{"d_model": 96, "d_mlp": 384, "norm_eps": 1e-06, "tie_embeddings": true, "parallel_block": false, "init_std_down": 0.00536, "lr": 0.00522, "batch_tokens": 32768, "train_tokens": 94390000}
Each number is 50 + 15 x the weight over its row's rms, rounded and kept within 0 to 99. Layers, rows and columns count from 0. The size before them is the row's rms in percent of the matrix's.

# layer 4 MLP gate, 384x96, rms 0.141, rows 0-144, columns 48-95
118:44 48 46 54 73 41 47 85 26 46 47 07 53 53 42 68 39 40 87 44 24 51 49 38 37 29 80 51 44 56 38 39 35 37 35 54 58 43 34 52 64 49 35 45 35 56 46 68
099:40 50 63 40 53 57 28 76 93 46 57 57 37 44 32 47 57 61 47 25 38 50 28 62 45 58 69 51 67 57 53 54 60 35 89 62 78 58 52 51 52 49 75 29 46 53 43 58
106:31 50 55 36 47 37 82 31 54 49 49 38 30 17 59 18 46 60 50 49 49 84 60 65 18 53 47 57 57 47 72 11 61 40 38 48 52 42 53 45 45 56 55 37 30 45 45 35
099:23 52 61 50 32 34 30 41 76 39 44 44 71 64 29 72 53 38 63 31 44 44 39 66 62 74 23 55 39 21 54 40 47 63 54 48 40 46 39 19 69 71 72 64 31 33 32 49
098:44 37 37 62 35 50 48 59 50 49 58 72 33 40 35 51 26 49 30 55 50 59 56 27 54 34 56 25 57 38 34 51 50 33 67 37 53 74 49 52 37 49 54 51 38 72 67 56
100:55 64 21 53 38 43 22 37 48 15 60 52 47 38 62 52 57 56 50 44 49 73 59 68 41 42 40 52 46 41 42 62 56 51 43 45 45 57 73 25 72 59 38 83 42 55 47 32
098:43 52 49 52 44 30 54 52 21 64 55 48 24 48 40 46 62 68 61 58 42 49 31 52 62 60 67 41 75 66 17 45 40 68 34 48 33 64 17 50 28 42 76 29 64 41 33 38
097:59 58 57 60 45 37 60 77 32 31 42 34 74 60 67 62 57 42 71 60 59 43 50 60 52 28 47 51 66 50 60 57 25 77 42 36 40 47 57 55 59 51 37 46 45 58 43 57
098:41 46 54 28 54 60 37 32 27 68 17 27 74 49 49 64 61 65 10 44 40 31 23 51 74 39 40 28 71 41 37 44 42 25 35 46 55 57 48 37 35 68 54 28 26 40 38 33
106:65 43 48 45 42 60 59 43 49 68 66 62 32 62 54 58 41 50 87 53 52 37 57 60 37 39 25 40 72 48 20 55 23 53 47 33 63 53 42 65 42 43 65 23 76 51 65 56
097:44 58 47 45 89 49 40 67 38 35 53 52 45 42 58 66 36 87 44 48 62 61 23 67 55 39 68 44 49 56 48 52 64 58 35 31 24 52 52 59 42 37 64 31 49 40 61 45
094:68 54 65 63 45 56 73 46 68 61 57 78 73 32 40 32 48 53 50 46 67 40 56 61 74 74 90 52 78 32 39 34 35 37 46 30 60 51 49 63 55 23 41 59 42 44 66 44
094:56 42 69 66 60 56 63 25 76 52 56 29 50 75 59 66 62 42 72 45 17 47 53 38 45 69 39 66 61 41 28 71 60 71 52 41 46 49 36 21 36 41 58 66 15 57 68 73
115:68 55 58 51 23 65 64 37 66 43 30 56 78 46 55 31 76 26 47 53 58 64 61 43 64 23 38 75 35 28 66 38 44 41 42 69 56 78 55 27 51 25 48 84 59 44 54 58
098:63 46 33 67 66 56 49 55 38 69 62 35 64 37 58 54 68 49 59 82 50 66 33 70 69 69 41 50 61 70 76 58 57 34 54 60 49 42 39 27 56 39 49 49 69 53 50 30
103:49 51 62 58 59 46 72 54 47 91 42 44 86 69 50 28 54 27 52 38 71 77 28 64 39 60 54 65 22 46 24 54 56 44 27 44 32 44 54 29 38 41 54 41 50 43 49 47
089:71 48 50 37 58 36 46 61 49 57 53 69 34 70 73 46 75 47 91 60 45 46 37 36 67 40 49 41 31 55 40 59 27 55 31 76 47 79 29 55 42 45 51 48 56 27 60 35
089:45 66 63 71 58 52 31 34 49 44 55 61 35 61 36 36 38 94 58 42 64 53 75 54 33 21 42 65 90 41 68 31 48 56 71 51 65 61 36 47 60 49 51 40 41 44 37 20
110:33 42 54 25 61 81 52 62 70 36 57 49 41 67 34 44 47 58 63 57 62 53 55 63 32 55 55 60 48 31 64 39 33 71 60 52 54 58 63 62 74 26 78 36 43 49 77 45
100:56 32 11 50 30 45 40 12 55 56 50 48 59 40 29 43 58 42 53 45 14 74 49 47 48 52 53 59 52 43 56 53 59 36 50 42 33 40 49 63 53 71 56 65 66 18 41 76
100:38 11 40 57 54 41 23 46 65 30 37 48 41 65 38 40 40 42 37 52 44 58 43 47 52 73 39 46 09 40 57 66 67 55 66 60 71 20 74 14 33 34 58 57 51 40 45 75
103:47 48 46 30 69 34 56 54 58 86 53 66 72 41 49 24 50 53 52 11 51 57 66 51 38 68 59 78 56 56 50 54 46 68 56 53 33 42 51 48 45 68 43 35 48 58 69 67
093:35 72 33 50 76 46 41 34 18 42 62 75 41 64 42 54 55 50 46 35 73 55 66 60 38 47 70 53 77 34 40 64 39 71 60 55 37 34 61 47 75 44 45 48 69 75 50 32
092:72 65 61 47 43 60 28 30 81 44 22 68 59 55 42 59 39 57 51 33 63 49 68 57 66 62 78 49 63 49 57 38 38 38 56 71 55 47 61 25 53 59 50 56 47 64 60 89
100:56 51 43 47 86 54 50 16 54 30 39 65 36 63 70 55 08 58 36 11 53 47 84 38 58 76 51 68 30 45 58 43 53 56 48 56 47 31 61 40 40 82 62 57 31 56 53 43
096:33 50 50 31 74 31 42 46 77 40 48 40 52 59 41 63 45 49 65 48 31 55 49 22 35 40 34 50 45 43 17 55 45 62 60 35 46 47 63 67 57 77 72 30 52 45 58 27
102:37 44 69 48 40 29 63 81 73 49 79 50 25 52 39 60 34 46 61 56 58 34 50 42 74 65 69 33 63 40 51 48 37 63 68 65 52 31 61 44 38 60 36 53 42 48 41 82
101:54 29 49 56 32 22 57 36 14 36 59 41 71 19 43 23 39 45 73 52 49 55 52 52 36 55 56 37 39 47 45 60 53 32 35 64 26 21 68 42 48 63 15 50 55 60 52 68
098:49 50 54 65 55 51 33 42 63 41 44 76 41 35 19 47 40 30 64 40 62 70 38 43 70 47 64 65 49 58 31 38 54 33 66 44 38 54 37 33 35 39 40 52 57 39 39 32
109:44 58 45 21 66 56 43 70 52 90 41 63 60 44 65 70 70 59 56 81 64 32 29 59 69 53 26 47 55 47 18 69 62 26 67 43 55 35 62 71 57 53 23 49 40 44 43 30
109:50 51 64 48 37 39 50 58 51 67 45 55 74 43 25 38 59 67 77 54 77 40 32 61 40 47 83 37 57 19 57 49 58 38 82 71 41 44 49 69 23 51 68 45 46 29 43 75
102:49 37 32 64 55 53 51 53 37 52 62 75 47 33 45 20 63 32 65 70 70 60 45 46 43 43 14 34 60 53 31 58 49 66 55 41 35 62 44 63 54 52 41 52 43 56 67 55
094:34 45 47 73 59 67 49 63 73 48 36 45 56 52 43 48 44 78 27 78 26 45 73 40 59 45 44 49 15 41 28 39 61 38 62 41 38 56 50 50 48 53 63 28 30 55 48 85
095:49 80 66 53 44 64 72 41 30 29 50 73 59 49 23 15 39 84 47 60 69 35 31 62 56 68 44 53 61 30 48 48 57 44 68 70 54 62 61 48 55 49 52 60 45 38 28 70
109:37 72 70 39 69 42 53 25 52 25 44 34 53 60 60 69 56 87 72 34 34 13 62 21 51 30 54 22 55 33 40 38 45 40 65 41 49 41 35 63 45 18 30 40 49 39 64 46
086:46 61 71 66 73 65 28 52 88 62 72 45 24 64 38 34 49 33 59 46 66 56 60 56 41 66 62 22 65 42 55 58 32 89 51 29 47 33 54 41 51 56 37 69 48 52 57 33
097:53 34 48 50 56 65 83 52 41 56 49 79 65 43 36 47 59 45 44 66 36 35 76 43 49 32 55 47 36 71 47 60 36 25 53 49 59 56 60 18 57 46 69 31 69 60 47 44
098:57 28 65 74 56 69 46 41 31 39 49 45 49 22 47 33 48 62 64 37 36 38 55 44 43 73 67 40 54 36 64 40 62 52 40 68 71 72 47 37 46 30 34 87 52 39 28 83
099:59 59 41 70 50 43 36 61 22 67 68 63 50 50 41 82 12 58 31 61 34 32 38 64 43 41 30 59 72 23 74 60 47 42 55 42 28 51 39 59 47 46 51 73 55 35 58 48
088:63 78 34 65 40 40 66 56 56 51 65 42 71 39 55 30 52 51 58 70 29 38 69 58 41 56 40 28 53 53 53 42 52 53 29 32 64 57 47 76 54 43 57 53 56 38 45 39
110:14 40 37 42 65 52 56 41 55 41 50 59 41 63 54 86 53 59 56 48 51 45 46 58 53 57 56 49 49 60 43 82 57 48 64 81 33 39 58 45 37 53 72 40 38 54 55 54
098:33 53 14 66 57 77 77 42 48 74 36 33 68 56 34 70 48 60 66 56 54 29 72 69 53 65 53 60 62 55 36 71 65 34 53 35 61 56 78 44 50 28 54 21 48 33 46 42
098:51 57 43 52 63 58 64 60 47 47 53 59 50 43 28 64 44 44 54 52 55 50 58 42 39 51 28 54 50 52 70 57 47 79 58 22 39 40 25 18 69 68 38 41 31 17 36 77
102:75 57 62 61 49 66 67 65 59 51 78 63 40 45 60 23 75 28 53 66 50 62 44 48 60 47 71 44 18 42 70 53 45 59 28 49 30 46 40 59 45 53 51 78 50 45 32 71
096:73 50 78 78 33 60 41 13 37 56 33 60 60 51 51 44 45 40 36 50 42 61 40 75 55 35 70 52 20 44 33 65 74 30 66 21 40 32 72 82 21 57 44 52 38 48 40 37
102:59 51 75 53 55 18 53 58 70 74 64 13 38 39 43 40 20 51 49 49 30 60 69 47 78 52 62 43 58 52 55 34 55 81 52 46 32 47 59 72 32 60 73 53 55 66 60 27
103:24 72 78 64 50 66 52 56 82 75 47 62 40 37 45 55 41 69 53 37 24 46 68 37 38 65 52 67 76 44 55 43 32 48 36 50 69 66 74 34 33 86 48 48 48 69 57 64
103:49 35 60 44 51 36 38 50 53 24 88 38 56 24 65 25 48 82 34 57 57 50 67 53 40 75 36 34 67 47 72 53 54 67 44 40 69 29 37 55 48 60 50 19 56 33 51 30
103:48 24 38 75 57 78 29 45 45 30 20 39 49 49 44 47 31 45 80 57 70 42 36 74 45 67 51 38 76 66 62 18 32 52 25 54 65 46 59 57 36 50 42 43 35 68 38 45
121:57 43 56 61 49 44 47 83 32 62 41 51 49 45 38 41 65 43 36 33 79 83 80 59 65 33 70 49 43 67 48 33 57 47 52 48 73 62 69 24 76 70 58 73 27 54 48 66
101:75 38 39 57 34 40 34 24 57 55 33 62 48 56 43 77 23 34 36 47 40 71 45 57 39 53 47 58 53 55 30 42 76 55 52 45 18 91 74 44 50 51 55 61 44 55 52 66
086:29 36 24 25 37 44 63 49 23 43 37 41 71 59 74 55 53 26 56 58 58 24 48 49 52 25 53 65 50 68 61 49 39 33 36 38 42 48 69 56 65 63 59 58 72 61 40 49
107:38 49 43 60 41 50 65 37 55 63 67 34 64 63 47 18 51 56 59 33 60 62 68 41 68 38 51 36 24 48 53 75 59 53 46 58 58 42 58 45 56 39 40 42 51 74 35 21
095:63 44 49 45 47 55 54 20 60 43 49 33 61 63 42 39 56 46 95 42 43 20 47 62 66 50 49 51 53 05 35 44 54 44 56 60 25 53 53 53 53 46 27 38 66 50 48 48
109:51 55 53 58 56 63 61 43 43 70 37 54 74 89 34 65 53 44 44 42 69 36 44 46 64 62 44 64 33 17 48 43 46 62 45 71 53 56 53 44 56 40 71 79 44 28 53 38
083:72 75 50 69 38 45 39 65 53 13 73 36 77 67 49 59 49 53 59 58 54 52 24 38 56 50 26 47 38 18 43 44 35 61 50 59 57 42 54 46 59 49 53 50 57 55 51 29
099:56 42 40 70 41 47 90 61 75 70 52 64 31 63 50 53 61 24 68 40 43 31 75 58 55 52 61 74 58 30 66 51 64 53 45 25 61 68 50 71 48 19 83 51 53 27 60 34
100:71 30 29 68 46 32 77 50 57 62 45 58 74 54 55 35 65 43 24 60 38 53 63 69 66 79 75 41 45 53 28 56 25 41 60 66 41 61 43 52 16 36 53 50 10 48 30 59
095:42 67 69 54 40 59 69 38 59 58 28 83 25 44 67 42 49 68 40 61 49 19 62 15 39 45 75 45 56 51 32 38 45 42 50 45 24 37 82 56 43 57 37 35 39 50 28 64
098:51 88 66 43 34 31 58 43 49 59 48 20 27 49 61 53 48 54 42 26 75 34 50 44 62 48 51 53 63 65 45 40 59 37 57 59 46 44 50 56 55 46 83 68 50 56 43 74
108:52 38 50 20 26 55 33 48 59 59 37 32 64 71 49 84 40 99 53 53 42 31 48 77 54 65 33 50 45 60 69 50 50 57 37 57 44 62 56 57 60 55 47 38 60 52 16 48
104:66 37 68 45 75 54 62 70 51 60 47 84 60 63 37 29 39 51 50 46 34 61 22 33 67 68 47 51 52 58 47 44 78 53 68 36 48 37 42 69 43 65 34 32 64 26 54 74
104:60 46 33 75 61 64 53 29 11 44 47 62 42 52 42 32 60 49 65 38 49 36 44 53 65 28 46 36 73 49 27 17 54 68 44 45 79 64 64 41 43 82 37 28 52 58 51 47
097:48 10 17 40 46 11 62 58 58 78 20 48 75 32 16 46 42 55 56 46 52 73 70 66 68 33 43 49 28 39 44 36 59 61 46 55 39 63 56 58 37 85 32 43 49 78 54 55
106:37 48 48 74 66 35 45 70 27 29 32 58 55 19 55 77 42 28 67 56 56 46 43 53 42 66 45 41 37 54 46 59 52 40 41 74 51 46 59 43 62 69 67 26 38 43 36 54
085:42 84 40 77 56 59 62 43 71 62 69 32 62 36 49 71 48 25 25 40 48 44 24 46 46 35 72 75 57 50 32 44 29 39 46 51 65 38 50 34 50 69 52 37 77 35 33 48
096:50 49 50 67 50 10 63 47 41 37 51 62 28 86 51 51 55 76 57 38 55 36 48 46 60 55 26 26 59 33 47 36 60 54 67 46 60 25 76 30 64 41 83 51 56 52 44 61
099:46 54 48 47 39 44 25 58 32 70 00 64 54 46 35 48 55 47 28 62 67 50 70 44 60 48 43 26 62 46 33 69 36 55 43 51 31 30 23 53 70 79 16 50 47 42 57 40
113:48 42 75 57 63 75 62 46 68 44 42 49 64 74 68 56 52 53 65 35 72 47 51 67 47 49 65 31 35 30 38 44 38 53 69 54 56 27 80 41 45 54 45 45 55 65 30 55
121:68 11 47 34 08 12 44 48 72 65 42 39 43 50 55 37 43 71 68 60 37 40 39 57 27 67 66 54 57 70 59 50 66 89 44 80 35 45 34 52 72 67 65 61 55 44 43 56
099:51 34 71 77 37 51 67 41 50 59 47 74 33 80 55 66 52 30 56 36 50 62 61 53 73 59 50 45 64 45 60 56 64 22 69 35 58 53 59 52 29 45 42 56 42 66 53 49
095:54 85 61 54 62 46 63 46 58 27 32 37 26 38 44 32 72 48 48 52 49 46 52 52 50 65 46 72 24 61 47 60 28 68 35 63 50 79 48 36 63 52 63 34 33 39 57 74
094:68 60 37 19 44 39 44 53 26 74 23 18 53 71 42 35 37 18 37 89 63 52 65 53 70 37 48 45 43 55 38 27 40 22 35 33 66 40 32 45 59 64 71 57 56 37 57 77
097:55 56 30 83 65 37 49 45 30 38 49 28 57 54 51 21 65 43 26 55 50 57 31 41 59 32 36 52 56 49 34 59 28 52 65 29 75 37 35 48 54 43 34 68 47 45 24 54
103:54 04 45 42 56 61 36 54 24 51 71 42 66 50 36 42 50 48 65 35 31 68 44 42 40 39 83 30 44 28 46 50 45 58 72 41 54 51 16 73 46 49 45 20 63 39 60 39
106:67 59 36 54 52 42 54 46 34 48 44 14 45 46 60 56 84 44 42 61 60 49 63 69 46 65 21 36 83 24 47 61 19 65 53 43 50 38 39 43 53 32 55 64 67 38 78 65
106:40 22 50 57 40 61 68 55 55 30 43 38 56 42 58 60 47 15 51 52 63 64 57 36 50 43 69 50 47 41 42 25 38 67 19 57 38 52 27 56 65 42 59 68 83 24 68 57
096:45 43 53 70 64 37 73 30 62 58 37 63 78 31 81 48 33 58 47 37 68 39 47 28 77 32 52 58 44 58 72 32 50 53 18 64 49 73 36 72 69 88 54 82 23 67 65 73
094:40 73 46 22 67 17 56 50 45 62 42 61 59 47 57 54 33 53 56 63 72 44 31 47 48 30 31 49 31 42 40 44 53 39 30 53 42 66 55 42 89 53 47 38 49 55 59 55
109:41 47 44 66 46 31 60 47 83 48 53 50 58 46 49 58 77 80 54 45 55 50 63 35 75 51 69 65 43 31 71 46 24 44 34 70 61 42 64 24 41 34 52 24 55 50 37 72
088:43 55 62 60 78 51 44 63 76 44 46 65 36 58 51 26 47 17 65 43 79 53 61 40 54 32 29 36 63 64 45 53 56 54 59 81 30 57 55 33 32 51 34 22 71 45 27 62
104:32 70 55 48 36 56 44 44 64 78 53 56 60 70 36 43 42 64 81 57 81 38 57 71 83 48 54 63 54 41 38 58 52 43 39 50 64 51 40 47 65 41 28 43 34 67 49 51
099:54 52 25 68 51 43 34 44 75 43 67 48 25 45 50 48 38 27 55 31 44 57 26 23 43 70 34 69 72 53 25 43 47 46 56 58 22 62 51 41 21 53 44 28 68 38 58 40
101:21 51 48 48 43 73 48 50 71 58 45 52 78 47 19 65 75 58 65 18 29 27 28 33 41 60 56 59 30 46 43 50 48 53 41 43 31 52 59 24 51 38 41 47 48 43 34 94
099:67 49 76 66 12 55 40 41 39 33 65 56 66 63 53 45 71 37 44 88 40 48 59 21 55 23 43 43 74 58 57 74 36 53 50 60 54 55 37 43 10 52 54 50 43 48 53 42
092:39 37 48 40 66 56 44 41 35 51 49 44 59 66 63 74 44 63 28 49 48 25 48 30 38 76 36 50 72 43 58 64 69 57 60 58 72 37 54 54 21 27 52 32 55 37 45 38
096:63 41 26 67 60 54 40 12 47 64 41 58 44 29 44 28 68 43 58 47 59 61 47 55 47 50 34 38 45 63 30 33 62 70 57 33 56 53 56 38 34 56 55 51 15 88 27 27
102:34 71 59 53 70 58 51 43 60 58 41 30 47 59 37 74 73 41 48 09 41 58 74 48 71 19 66 47 46 36 68 61 73 50 48 57 44 53 51 77 63 34 33 64 38 43 46 45
112:87 50 39 71 51 44 14 64 27 46 71 41 89 43 48 54 48 62 49 72 65 31 51 21 59 45 49 54 55 42 34 45 40 60 44 47 62 36 63 35 86 47 42 53 46 39 54 56
103:34 73 94 40 44 39 70 68 41 48 43 51 45 50 64 69 69 72 57 43 54 46 45 58 40 56 35 54 67 34 57 66 41 56 40 47 32 59 52 18 40 31 67 63 43 41 57 79
105:23 27 59 67 51 74 44 26 55 44 44 65 62 59 00 62 48 49 55 49 58 60 39 46 36 49 73 27 62 65 68 32 48 51 48 50 37 35 49 52 57 68 31 54 64 62 35 60
095:99 45 47 65 34 57 45 61 35 36 64 55 49 30 58 31 55 72 46 33 64 71 67 46 39 32 67 37 71 61 57 28 60 61 77 50 75 39 46 64 46 31 50 50 58 58 32 47
095:24 86 53 56 36 57 53 32 25 59 54 42 69 46 65 54 53 20 55 47 22 52 05 47 72 50 51 70 41 43 45 27 42 71 52 33 54 30 33 68 49 69 70 52 46 57 07 57
099:75 46 62 49 44 28 58 48 45 42 32 55 39 23 37 10 37 40 65 45 37 27 77 51 47 15 54 49 81 47 65 53 37 46 50 52 44 44 39 41 18 42 58 75 54 51 31 53
103:49 77 53 53 60 22 64 56 56 55 80 41 54 57 58 27 01 48 44 69 75 44 54 30 57 58 41 55 28 42 41 28 53 50 64 46 58 36 55 43 72 50 52 07 41 30 67 67
101:44 33 32 57 24 66 52 62 49 70 46 62 51 29 21 35 55 55 68 86 52 46 69 58 60 47 55 56 50 61 54 48 59 68 84 57 32 46 17 57 43 48 39 44 52 70 35 83
095:36 92 46 49 44 60 37 48 72 76 38 58 50 67 63 43 53 61 45 45 59 27 44 69 38 52 36 53 44 53 63 27 47 67 54 55 60 38 49 36 61 57 59 67 70 37 63 56
099:67 40 40 41 59 26 62 38 59 70 61 46 21 64 63 49 58 42 48 41 61 70 51 54 31 50 73 39 69 75 64 77 57 32 41 35 27 36 41 37 58 49 38 55 40 48 76 30
114:48 48 51 58 47 29 81 55 54 53 40 58 28 31 60 37 42 28 72 65 41 64 42 66 37 35 78 31 73 47 47 33 36 44 56 15 40 40 48 64 36 52 53 49 52 32 57 79
094:66 06 44 82 49 42 44 30 31 63 43 56 55 46 38 53 47 29 43 24 56 42 59 60 55 81 39 48 71 34 41 45 51 57 44 59 38 33 33 43 60 49 51 72 45 31 28 59
103:54 51 43 70 56 60 35 31 37 50 86 61 34 27 64 71 49 54 50 52 41 45 18 61 51 43 33 65 38 45 51 52 68 62 37 62 44 36 45 64 56 28 28 44 28 87 41 75
092:31 59 48 30 60 27 32 41 36 34 06 31 55 48 64 87 60 22 23 18 49 30 21 37 42 32 56 70 34 44 28 77 56 52 55 25 45 58 39 45 34 55 64 53 46 45 43 42
093:58 53 19 60 55 34 58 85 55 85 56 22 38 57 48 41 32 80 53 49 42 64 51 08 27 39 57 45 44 69 52 58 63 74 60 30 41 66 47 61 53 38 47 62 75 83 40 49
082:60 62 76 49 72 56 54 62 49 62 38 47 22 33 53 38 26 58 46 48 41 33 49 26 29 50 61 55 18 75 43 75 41 64 34 29 43 71 52 32 46 35 32 50 44 62 38 47
106:40 54 40 44 59 48 40 45 52 47 58 44 67 34 56 29 52 58 58 61 43 24 63 55 45 39 48 49 49 55 66 35 54 63 88 33 28 63 28 40 71 44 63 61 47 51 66 52
095:43 47 59 31 51 38 51 53 65 34 53 67 62 37 32 25 42 49 46 37 32 54 17 40 35 49 46 20 35 63 40 55 48 42 55 33 20 71 59 36 66 49 59 92 39 51 27 50
108:97 23 44 55 58 47 38 50 49 51 44 52 68 48 43 60 56 34 66 68 47 45 76 65 56 50 33 50 67 52 44 51 76 90 51 53 31 28 42 52 41 55 25 56 89 36 53 15
096:71 35 60 46 55 56 43 38 34 36 75 36 76 60 59 55 43 44 89 28 70 71 45 66 37 24 62 42 42 48 54 29 48 28 46 28 70 35 70 43 75 41 58 72 52 44 63 62
111:63 19 46 52 30 41 40 69 59 41 59 53 40 25 75 30 54 50 33 48 54 57 82 17 51 44 87 72 63 32 47 21 55 60 47 45 43 51 43 51 49 41 80 43 47 38 37 70
099:67 61 47 04 63 28 47 60 41 38 49 57 57 78 58 37 56 46 39 72 57 37 60 49 49 58 51 71 49 63 67 36 67 51 52 43 49 53 36 42 54 43 63 45 78 65 51 57
102:65 57 54 61 65 43 62 49 70 26 45 39 71 65 24 57 63 42 32 64 41 34 45 26 18 57 38 66 33 53 58 44 32 52 56 29 21 45 66 51 37 58 74 54 53 31 71 76
100:40 66 53 59 87 64 30 49 59 74 57 56 68 58 61 41 47 56 64 51 49 37 76 43 48 26 50 68 17 37 70 64 48 54 44 30 38 06 57 49 55 59 55 67 48 38 64 48
096:45 49 47 54 38 41 50 75 68 60 28 55 58 52 55 64 52 58 50 26 34 64 40 43 74 38 58 58 58 61 78 74 37 21 50 64 56 61 45 51 70 64 36 41 50 41 48 44
106:50 56 64 42 38 55 52 30 44 42 51 45 89 32 79 38 38 39 71 31 48 50 70 23 58 30 37 73 65 44 50 47 30 19 36 47 46 59 56 53 44 69 62 54 56 54 53 30
101:33 57 56 53 70 60 40 71 57 58 40 50 69 36 49 35 38 44 48 42 59 65 48 48 46 44 72 55 56 35 54 68 47 47 28 53 40 73 56 50 10 49 43 75 68 50 34 47
107:52 46 51 88 60 41 64 54 43 65 64 51 48 51 60 30 60 57 26 44 63 70 78 37 52 49 24 65 76 38 49 34 48 41 36 36 44 40 48 55 27 25 39 43 36 51 63 50
099:87 75 46 31 55 51 23 35 31 55 40 43 54 46 38 42 66 52 40 70 56 58 51 29 55 55 63 62 45 59 42 58 22 73 16 53 33 52 06 61 45 40 34 70 50 48 61 57
114:72 20 54 84 72 48 47 42 52 54 52 40 46 24 60 42 36 45 49 47 46 70 33 22 59 77 67 62 57 47 69 30 37 36 63 21 64 39 29 46 20 47 69 52 32 49 52 51
107:42 41 63 79 74 33 57 40 27 53 40 55 40 56 65 24 22 43 72 45 41 61 55 57 32 21 69 76 52 58 69 55 36 44 54 65 56 51 60 47 32 60 45 56 41 18 70 43
087:62 72 55 48 42 52 42 72 46 62 47 40 35 55 26 33 54 34 35 43 57 43 45 30 48 67 41 41 64 45 50 50 36 33 52 34 58 42 52 25 67 43 38 52 47 44 02 37
091:78 48 43 54 58 45 18 45 61 20 63 52 56 60 47 76 62 55 63 35 54 16 50 49 72 30 57 47 55 63 63 76 47 57 51 52 50 58 61 39 57 31 66 38 64 21 49 44
099:73 48 48 47 47 41 47 29 54 33 36 48 52 57 59 70 41 46 70 34 82 50 60 54 60 43 60 57 62 61 60 58 13 84 30 65 51 42 53 19 34 64 52 37 45 39 65 47
096:29 73 50 46 76 41 61 57 36 47 52 73 97 56 58 29 33 37 30 35 66 68 28 42 51 50 53 63 61 39 56 35 59 41 46 10 29 31 43 17 28 57 48 60 35 40 34 56
090:43 73 52 22 54 65 31 61 48 53 60 39 28 49 55 51 28 53 59 44 32 46 59 53 70 36 58 56 09 60 60 62 49 72 68 54 54 36 72 63 51 75 48 37 76 50 45 37
101:57 64 69 21 75 61 53 43 53 61 60 60 85 38 49 44 38 55 50 38 52 48 59 08 55 58 70 74 17 41 25 49 46 55 58 34 25 55 32 33 54 40 52 47 52 58 56 72
107:53 39 69 36 35 42 38 52 67 63 31 22 79 51 49 45 47 46 31 44 39 38 17 60 69 55 58 36 36 63 76 07 76 42 47 25 33 15 60 65 47 39 33 58 27 43 60 42
103:63 66 44 44 21 75 53 71 68 57 67 59 30 40 63 64 80 25 61 44 32 69 66 44 56 43 22 44 48 46 65 32 53 41 61 48 46 58 50 52 13 32 35 48 37 48 49 57
112:65 40 46 55 43 24 59 58 42 36 24 60 64 63 27 38 49 63 39 68 52 53 51 54 67 22 50 50 57 65 79 43 37 55 38 54 58 28 53 48 42 53 54 45 63 41 44 50
102:59 37 32 45 31 43 31 50 40 76 67 42 60 64 50 52 64 76 54 33 18 16 60 34 85 45 49 47 27 39 47 71 47 49 44 52 28 40 54 71 68 46 53 62 40 72 59 36
093:40 69 36 64 17 50 49 41 60 43 50 46 60 19 54 29 48 45 64 37 45 67 42 87 31 40 63 56 40 58 46 29 50 29 65 58 70 42 57 55 31 52 36 56 65 43 44 56
104:91 61 52 46 49 26 61 60 22 60 72 63 58 58 32 55 42 62 57 48 53 67 36 49 49 39 47 75 39 50 53 43 51 62 63 34 47 42 49 43 44 25 60 30 59 39 45 49
106:73 43 58 74 66 28 52 30 31 29 74 43 53 56 44 37 25 58 56 52 42 36 35 86 52 48 35 41 47 45 56 64 67 67 42 34 70 63 70 49 56 34 63 63 49 28 55 67
096:56 35 69 50 67 64 66 41 55 78 78 52 59 68 60 41 80 73 50 72 29 41 33 44 21 52 55 58 58 71 23 65 51 69 59 45 64 64 77 59 33 51 56 37 42 36 49 50
105:22 59 20 58 61 70 46 57 53 31 61 31 61 49 66 38 54 53 51 51 59 60 42 67 52 37 74 44 39 72 79 62 35 66 74 21 59 23 65 71 59 62 45 43 46 40 47 48
098:40 27 70 57 33 43 36 41 45 42 52 27 62 28 56 37 53 54 61 43 30 50 77 62 70 63 43 35 24 50 71 29 43 66 58 87 48 69 43 76 69 48 63 36 47 67 65 38
102:42 55 44 34 30 62 41 56 89 44 52 36 73 18 47 51 45 56 46 55 21 52 47 41 42 48 48 45 33 43 86 42 59 58 34 80 56 40 70 46 54 61 49 28 32 35 52 66
103:63 44 20 49 52 46 55 41 30 69 47 48 50 49 28 65 40 58 63 60 70 38 48 45 95 24 29 56 70 33 51 71 82 40 15 34 50 71 55 51 32 37 19 55 61 47 46 39
095:50 33 54 42 27 49 55 49 60 80 49 20 28 43 50 57 51 34 34 73 36 49 65 36 40 62 35 34 29 46 77 42 54 61 52 45 35 46 28 64 46 28 69 44 25 74 37 90
101:31 53 47 51 61 51 49 51 51 62 24 56 67 58 45 35 49 83 34 72 63 53 55 54 36 48 61 40 54 46 50 48 72 60 64 15 46 51 79 71 47 34 70 90 32 42 55 48
097:76 37 70 62 42 46 77 43 51 59 40 54 50 56 57 56 41 54 56 60 35 33 24 63 36 23 43 18 68 35 67 45 50 57 27 49 54 47 48 51 58 47 71 63 81 40 52 38
093:44 44 59 59 26 54 40 31 21 55 60 47 59 65 57 18 48 39 55 59 29 51 12 44 39 51 50 51 74 61 50 48 48 70 69 28 45 43 43 74 53 66 57 48 60 59 43 68
096:36 54 45 37 57 48 49 27 51 60 76 61 38 54 52 54 23 59 51 52 24 50 58 56 47 57 51 34 51 47 36 44 38 67 42 27 49 43 54 19 46 36 51 30 55 37 50 51
110:46 24 48 46 66 61 34 67 36 41 27 44 74 30 45 39 67 44 73 30 25 28 77 58 47 43 57 66 27 45 62 33 59 47 47 67 53 64 37 52 30 19 55 45 51 63 63 37
107:37 68 42 42 60 56 77 41 58 35 48 68 62 49 21 55 30 14 83 34 45 43 46 47 57 52 65 48 36 25 64 47 72 38 60 60 66 36 32 88 38 42 48 77 76 69 61 33
106:36 70 76 56 51 56 37 46 66 33 71 61 47 52 60 52 43 46 38 34 47 44 48 34 44 37 47 32 56 39 49 44 26 46 60 50 67 33 58 31 58 46 94 63 38 70 59 32